{"hidden_size": 64, "num_attention_heads": 2, "intermediate_size": 256, "norm": "rmsnorm", "norm_eps": 1e-06, "rope_theta": 500000.0, "rope_fraction": 1.0, "bias": "qkv", "tie_word_embeddings": true, "init": "uniform", "lr_head": 0.00914, "max_grad_norm": 1.0, "decay_fraction": 0.507, "max_seq_len": 512, "max_steps": 4270}
Each number is 128 + 24 x the weight over its row's rms, rounded and kept within 0 to 255. Layers, rows and columns count from 0. The size above them is the row's rms in percent of the matrix's.

# layer 2 MLP down (transposed), 256x64, rms 0.232, rows 220-250, columns 32-63
size [114  84  89 107  91  93  95  76 105 122 101  91 107  86  91  85  94  89  93  97 100  98  95  91 118  93  88 105  97 111  98]
[[126 149 107 127  99 110 115 104 120 138 120 127 100 167 172 147 128 164 124 131 126 147 127 109 122 135  76 122 139 113 132 128]
 [161  98 111 133 139 133 115 103 136 162 158 135 145 137 112 147 177 149 129 113 113 102 108 161 131  88 128 152 122 106 129 131]
 [136 112 143 123  76 126 169 106 120 114 145  85 177 158 176 114 133 137 104 120 150 154 163  92 139 166 163 103 138 164 146 137]
 [117 127 143 101 106 146 139 135 118 106 129 143  88 174 117 153  92 119 127 148  81  80 132  86 117 175 124 106 124 101 123  77]
 [100 102 171 142 139 136 120  98 176 117 165 186 137 135 136  86 144 122 146  83 160 160 125 140 148 113 118 152 188 106 154 107]
 [121 129 115 153 107 123 122 161 149 150 107 169 126 133 111 124 144 112 169 106 168 113 117  88 105  89 143 134 128 148 136 143]
 [101 102 139 135 121 134 114  96  85 102 127  81 104 109 104 110 130  88  97 109 128 121 114  97 125 131 115 128 122 134 127 117]
 [179 144 150 124 158 108 108  83 160 148 168  80 139 168 116 134  88 120 151 138 128 144 144 104 122 153 128 155 110 131 130 159]
 [151 127 156 125  92 172 124 121 119 110  95 151 153 156 139 195 134 121  93 104 166 127  81  96 143 138 133 100 109  93 108 119]
 [101 143 136 113  89 111 102 132 123 143 148 184 104 166 158 140 138  99 126 107 118  94 125 147 119 126 108 112 151 120 153 122]
 [146 133 148 140 133 125 186 144 156 105 147 149 131 101 115 142  91 113  93 123  99 118 142 105 121  72 155 121 142  92 113 111]
 [151 107 130 130 117 102 135 120 136 143 113 101 121 128 137  70 128 154 102 183 117 127 125 140 159 128 152 130 169  71 132 143]
 [150 130 154 122 200 118 151 121 112 162 184 111 152 147  87 129 153 151 103 164  91 129 153  94 166 147 162 139 125 156 110 112]
 [146 143 149  89  82 126 132 152 177 152 139 117 144 115 135 139 127 141 147 135 140 125 172 104 114 123 113 166 109 157 107 135]
 [172 146 169 132 121 156 125 158  96  92  99 133 124 110 127 198 112 169  85 136 105 153 129 115 123 143 157 127 132 139 125 127]
 [130 120 157 121 158 106 148 125 172 135 172 171 113 113 122 114 148  96 133 135 160 128 103 109 118 143 165 125  90 131 103 116]
 [199  97 136 171 158 111 112 139 107 111 163 107 129 122 120 123 163 113 118 147  82 125 135 121 124 112 159 135  93 114 133 107]
 [113 120 119 143 128 102 103  99 123 152 138 159 105 131  87 110 144  86  88 116 108 113 168 104 107 144 134 115 155 154 142 170]
 [120  75 194 145 110 145 113 159 136 115 138 111 132 138 137 124 131 140 105  83 106 136 115 120 145 122 163 129 135 120 139  96]
 [ 99 130 119  79 111 122 133 107 175 107  95 141  97 115 152 147 129 119 105 111 139 149 163  99 100 118  96 129 176 112  71 105]
 [ 87 110 118 117 120 120 109 100 158 115 164 150 114  98 144 155 130 131 145 173 153 136 130  76 188 121 136 137 134 139  68 137]
 [ 97  96 145  68 108 105 145 143 120  91 127 137 110 137 101 114 135 134 161 140 156 135  44 151 126 118 173 112 126  95 109 135]
 [157 120 145 152 140 146 152 122 140 102 144 150  96 150 115 130  96  92 106 130 127 108 111 168 149 163 107 139 139 114 141  91]
 [130 131  97 114 107 121  96 106 124 140 147 104 108 148 118 151 109 113  83 126  98 151 198 176 148 140  99 114 119  99 142 150]
 [122 118  89  87 108 166 138 135 103  93 152 115 126 131 149 148 112 101 115 136 127 114  94 106 125 138 141 153 153 109 153  77]
 [137 128 131 118  89 141 148 142 113 133 133 126 144  74 149 140 101 135 104 144 117 154 145 144 128 131  90 147 137 119  83 123]
 [128  96  69 145 105 131 136  73 144 140 130 146 160 141 105 150 122 130 156 151 145 129  70  93 126 114 107 117 163 131 115 148]
 [ 80 161 124 117 148 120 147 174  71 159 173 172 148 133 159 119 117 132 152 136 135 163 131  95 135 115 122 122 122 105 144 173]
 [116  91  98 103 105 116 119 116 101 128 141 119 109 143 116 120 122 176 136 111 187 149 121 125 133 154 127 148 165 161 131 117]
 [126  89 119  97 134 156 180  81 133 102 127 118 128 123 130 119 151 165 137 133 120 142 159 151 107 131 136 164 143 125 133  87]
 [115 129 135 142 149 155 118 116 115 115 101 144 163 165 116 152 112 168 142 146 149 138 124 144 132 107 161 165  66  77  85 154]]
# layer 2 MLP gate, 256x64, rms 0.549, rows 221-251, columns 32-63
size [ 82  98 103  95  99 109  80 110 113 103  87 108  99 102  85  98 106 101 106 104  96 107 107  93 115  84  99  83 101  96  97]
[[122 136 161 147 195 103 117 147 155 107 131 129 125 125 118 120 151 151 127 148 101 117 129 153 102 154 109 104 127 161 126 132]
 [100  99 142 122 118 133 117 186 133 132 159 114 107 102  96 105 162 148  78 117 115 156 133 114 140  85 112 142 143 141 148  84]
 [137 132  86  97 134 121 104 127 138 102 140 139 108 143 175 140 124 150  94  85 116  93 139 119 110 104 163  67 139 119  97 101]
 [106 120 111 152 101 121 106 158 129 204 121 129 158 122 147 166  85 128 161 130 106 119 120  83 121 151 105  80 160 112 121 140]
 [109 133 122  84  98 144 153 157 156 151 120 143 121 144 134 161 114  73 131 150 124 164 149 105 117 119 169 167 141  74 125 131]
 [142 154 125 136 133 127 140 136 177 142 151 134 115  87 103 114 120 140 149  93  79 147  90 134 144 119 123 101 143 116  99 165]
 [133 132 144 171 147 124 163 126 112 107 136 111 121 133 162 136 143 128 141 115  83 127 116 148 104 152 161 151 159  95 110 128]
 [ 91 128 154 125  86 151  58 144 154 125 121 147 110 130 137  81 161 134 124 161 109 132 170 134 119 117 118 114 168 160 150 112]
 [ 94 155 151 153 139  81  95 167 117 114 165 171 117 123 139 134 170 107 126 137 119 142 131 118 148  98 117 145  93 161 127 128]
 [137 104 118 147 156 112 138 123 136 138 173 155 125  94 118 180 143 117 146 109 114 105 103 141 129  92 106 151 125 181 135 156]
 [113 149 110 135 151 173 137 135 146 148 125 124 107 119 155  94 129 150  81 163  86 117 130 102  98 109 123 128 135 154 116 124]
 [131 130 103 138 131 110 201 110 128 131 124 125 119 160  95 157 149 157  91  85 129 106 108  97 130  99 149  91 109 122 120 127]
 [145 123 111 122 174 145 150  89 124 139 121 135 114 175 123 144 158  97 117 115 119 106  77  88 122 118 170 115 147 118 144 160]
 [147 108 109 122 128  75 163 109 127 124 151 145 177 131 116 129 166  84 117 112 163 130  82 122 120 120 126  82 151 109  86 123]
 [135 104 150 158 100 116 121 132 143 103 136 166 107 119 173 172 128  75 138 141 138 149 145 141  97 100 134 168  89 104  87 151]
 [106 168 124 110 136 143 109  99 123 141 106 112 178 133  92 112 114 148 115 119 123 148 135 167 135  97 146 126 161 128  77 113]
 [ 93 149 136 134 168 128 137 119 126 163 185 144  69 105  88 162 164 120  98 124 125 115  91 124 111 163 143 129 121 115 156 132]
 [134 124 153 103 155 135 150 126  91 163 152 137 127 161 130 165 161 117 139 138 126 143 142  81 113 114 131 119 124  98  84 162]
 [115 129 133 145 129 156 156 160 153 113 104  63 163 133 119 138 125 124 128 163  87 118  85 108 163 157 182 149 110 117 141 125]
 [133 144 151 150 119  84  69 153 130 151 146 131 103  85 134 154 141 134 139 146 136  90 150 100 163 145  97 125 108 148  88 125]
 [104 140 104 129 113 142  99 158 187 115 125 150 136 122  92 118 139 169 114 161 159 119 108 135  90 118 134  74 115 119 115 115]
 [ 81 105 146 101 144 105 165 125 148 120 173 148 146 101 105 179 161 110 158 110 134 153 167 104 122 127 128 108 125 111 109 119]
 [137 146 113 154  65 130 116  91 157 161 140 107 131  94 101 146 110 171 143 127 163 143 166 103  84 125 118 122 150 105 111 159]
 [109 121 108 105 187 112 133 143 169 119 141 166 122  75 151 126 136 136 102 158 115 115 151 125 128 144  89 116 181 110 126 121]
 [116 102 126 130 156  92 110  87 130 113 105 116 131 191 109 156 159  83 112 119 106 122 144 120 135 126 132 134 135 150 130 139]
 [137  85  81 114 138 138 128 174 132 148 167 138 147 106 117 137 109 114  86 141 143 141 118 150 149  97 100 158 101  99 106 165]
 [167 152  98 135 111 138  94 150 117 126 137 153 141 113 124 107 110 134 109 107 106 119 133 110 118 100 124 105 105 132  87 109]
 [152 131  98 144 141 138 162 127 130 114 167  79 148 123 143 157 121 182 168 145 106  84 118 110 139 141 134 117 140 121 100 130]
 [126 145  84 133 128 105 108 158 156 110 103 160 138 143 153  86 172  93 164 142 127 123 130 108 122 147 131 125 111  89 133  93]
 [119 119 167 173 149 152  80 112 162 120 157 173  87 137 126 141 152  72 138 117 142 122 159 179 110 145 102 130 161 166 141 124]
 [120 117 130 129 147 121 137 134 136 105  99 109 132 187 141 129 147 138  99 132 147 134 132 115 129 130  82 101 161 129  98 107]]
# layer 2 MLP up, 256x64, rms 0.48, rows 221-251, columns 32-63
size [ 87  90 117 106  83  92  77 134 112  94  99 105  85 105  98 109  74  94 104 103  96 110  93 101 101  80 110  97  94 105  98]
[[123 146 154 138 126 133 106 116 116 126  82 111 115 163 176 156 129  91 104 154 159 114 131 157 153 128 135 100 175 117 141 127]
 [122 128 129 116 115 109 129 107 120  80 133 120 145 172 100 120 116 127 136 145  66 123 164 133 232 125 120 139 150 119 130 104]
 [102 133  81 138 118 153 106 140 156 149 141 173 113 151 151 131 122 112 128 127  97 162 126 110 124 157 185 101 128 157 125  80]
 [113 133  73 145 138 124 118 167 149 153 135 141 129 118 119 194 105 124 135 154  99 104 116 121 152 173 124 114 103 123  95  89]
 [151 159 114 164 127 108 128  86 132 136 159 148 117 100 158 134 115 124 142 128 111  75 162 147 130 162 124 112  51 146 134 130]
 [119 102 134 188 156 141 148 101 108 133  92 125 123 107 152 130 160 155 100 169 166 152 153 117 155 146 109 117 132 150 141 123]
 [110  82 145 124  97 124 104 144 111 134  95 171 116  79 135 167 125 168 159 133 117 120 137 122  64 102 114  69 120 116  87 107]
 [123  82  88 145 171 130 148 143 131 115 135 129 126 180 126 132 126 163 124  84 111 105 132 141 116 117 141 106 147 128 166 117]
 [137 127 126 142 113 110 124 145 108  65 122 138 124 173 128 131 169 143 131 103  97 168 147 102 147 131 133  93 164 111 169 109]
 [100 110 143 141 153 105 134  95 131 103  80 115 173 121 106 110 132 150 109 108 128 151 129 121 180 147 129 109 153 146 113 116]
 [114 165 125  96 122 138 138 125 125 125 118 120 123 152 128 105 153 172 132 160  94 117 112 139 149 141 118 132 113 170 141 136]
 [128  91 158 115 107 106  91 123 139 119 120 147 145 118 124 122 129 146 109 159 121  79 157 142  89 162  98 154 161 141  70 112]
 [110  79 137 134 186 162 110 131 112 114 165 172 124 120 121  89  87 140 172 135 120 142 145 127 113 121 121 112 121 126 162  83]
 [ 94 164 108 125 168 107 152 118 137 172 149 162 141 135 101 118 112  76 138 143 142 123 111 137 170 126 104  96 113 129 130  97]
 [139 146  89 125 100 130 116  97 121 128 149  88 193 123 103 108 130 164 149 187 150 103 136 123  89 119 142 136 133  88  91 103]
 [128 110 136 166  99 127 107 153 129 175 115 109 126  95 153  90 124 157 130 137 139 124 122  97 126 165 128 133 147 119 124 124]
 [132 112 122 123 107  88 113 137 128 124  66 154 180 148 146 140 134 127 131  99 130  77 141 108 152 110 122 148  90 161 105 119]
 [148 125 160 172 152 138 151 146 113 125 178 128  97 153 197 168 134 107 103 107 111  84 128 132 153 130 103 116 153 136 138 118]
 [176 126  91 107 132 149  92 111 127 149 114  95 142 158 111 155 148 106  99 155 115 120  71 130 130 117 149 157 160 127 121  71]
 [148 125  85  96 125 167 120 118  69 123 124 138 160 148 156 104 106  90 164 135 106 104  90 134 109 113 138 101 152  98 126  92]
 [129 117 127 124 157 118 141 137 132 120 122 126  88 148 158 132 179 123 134 157 106 109 120 152 153  87  92 112 108 137 150 150]
 [130 113 126 111 137 125 152 141 133 142 151 109 148 104 130 169 147 155 188 154  96 112 103  94 150 127  93 125 104 111 106 103]
 [119 120  92 117 127 171 163 149 127 110  95 111 102 105  85 127 131  80 114 113 131 141 124 175 122 130 170 145 114 145 107 106]
 [ 91 117 139  99 139 111 123  96 139 130 120 136 145  82 161 138 157 107 150 144 101 170 148 134 135 127 117  78 172 113  94  65]
 [142 113 140 125 139 143 155 111 141  89  95 175 113 131 126 100 148  64 191 112 150 144 141 136 138 109 120 136 166 163 159 115]
 [ 98 128 156 133 145 130 149 141 147 149 132 162 125 121 135 117 149 133 128 116 137 102 128 115  78 118 147  93 142 144 115 129]
 [145 163 105 127 131 135 134 108 138  94  91 121 121 160 141 119  98 117 168 116 129 194 110 142 118 122 125 135 137 101 145 161]
 [125 109 156 166 122  86 143 128 101  94 140 152 142 142 129 132 135 124 133 126 106 139 134 131 134 128 136 157 111 110 115 170]
 [124 131 143 137  95 107 122 135 162 105 124 124 157 109 138 106 142 111 151 153 105 109  98  81  92 112 105 109 133 144 119 105]
 [ 98 112 158 106 131 143  87 130 132 125 135 135  96 141 105 115 145 130 131 156 149 140 170  99 118 162 120 122 132 160 195 108]
 [132 151 150 110 125 134 128 111 156 148  87  89 113 161 110 137 127 160 112 143 113 106 137 110 113 111 117 132 167 144 150 113]]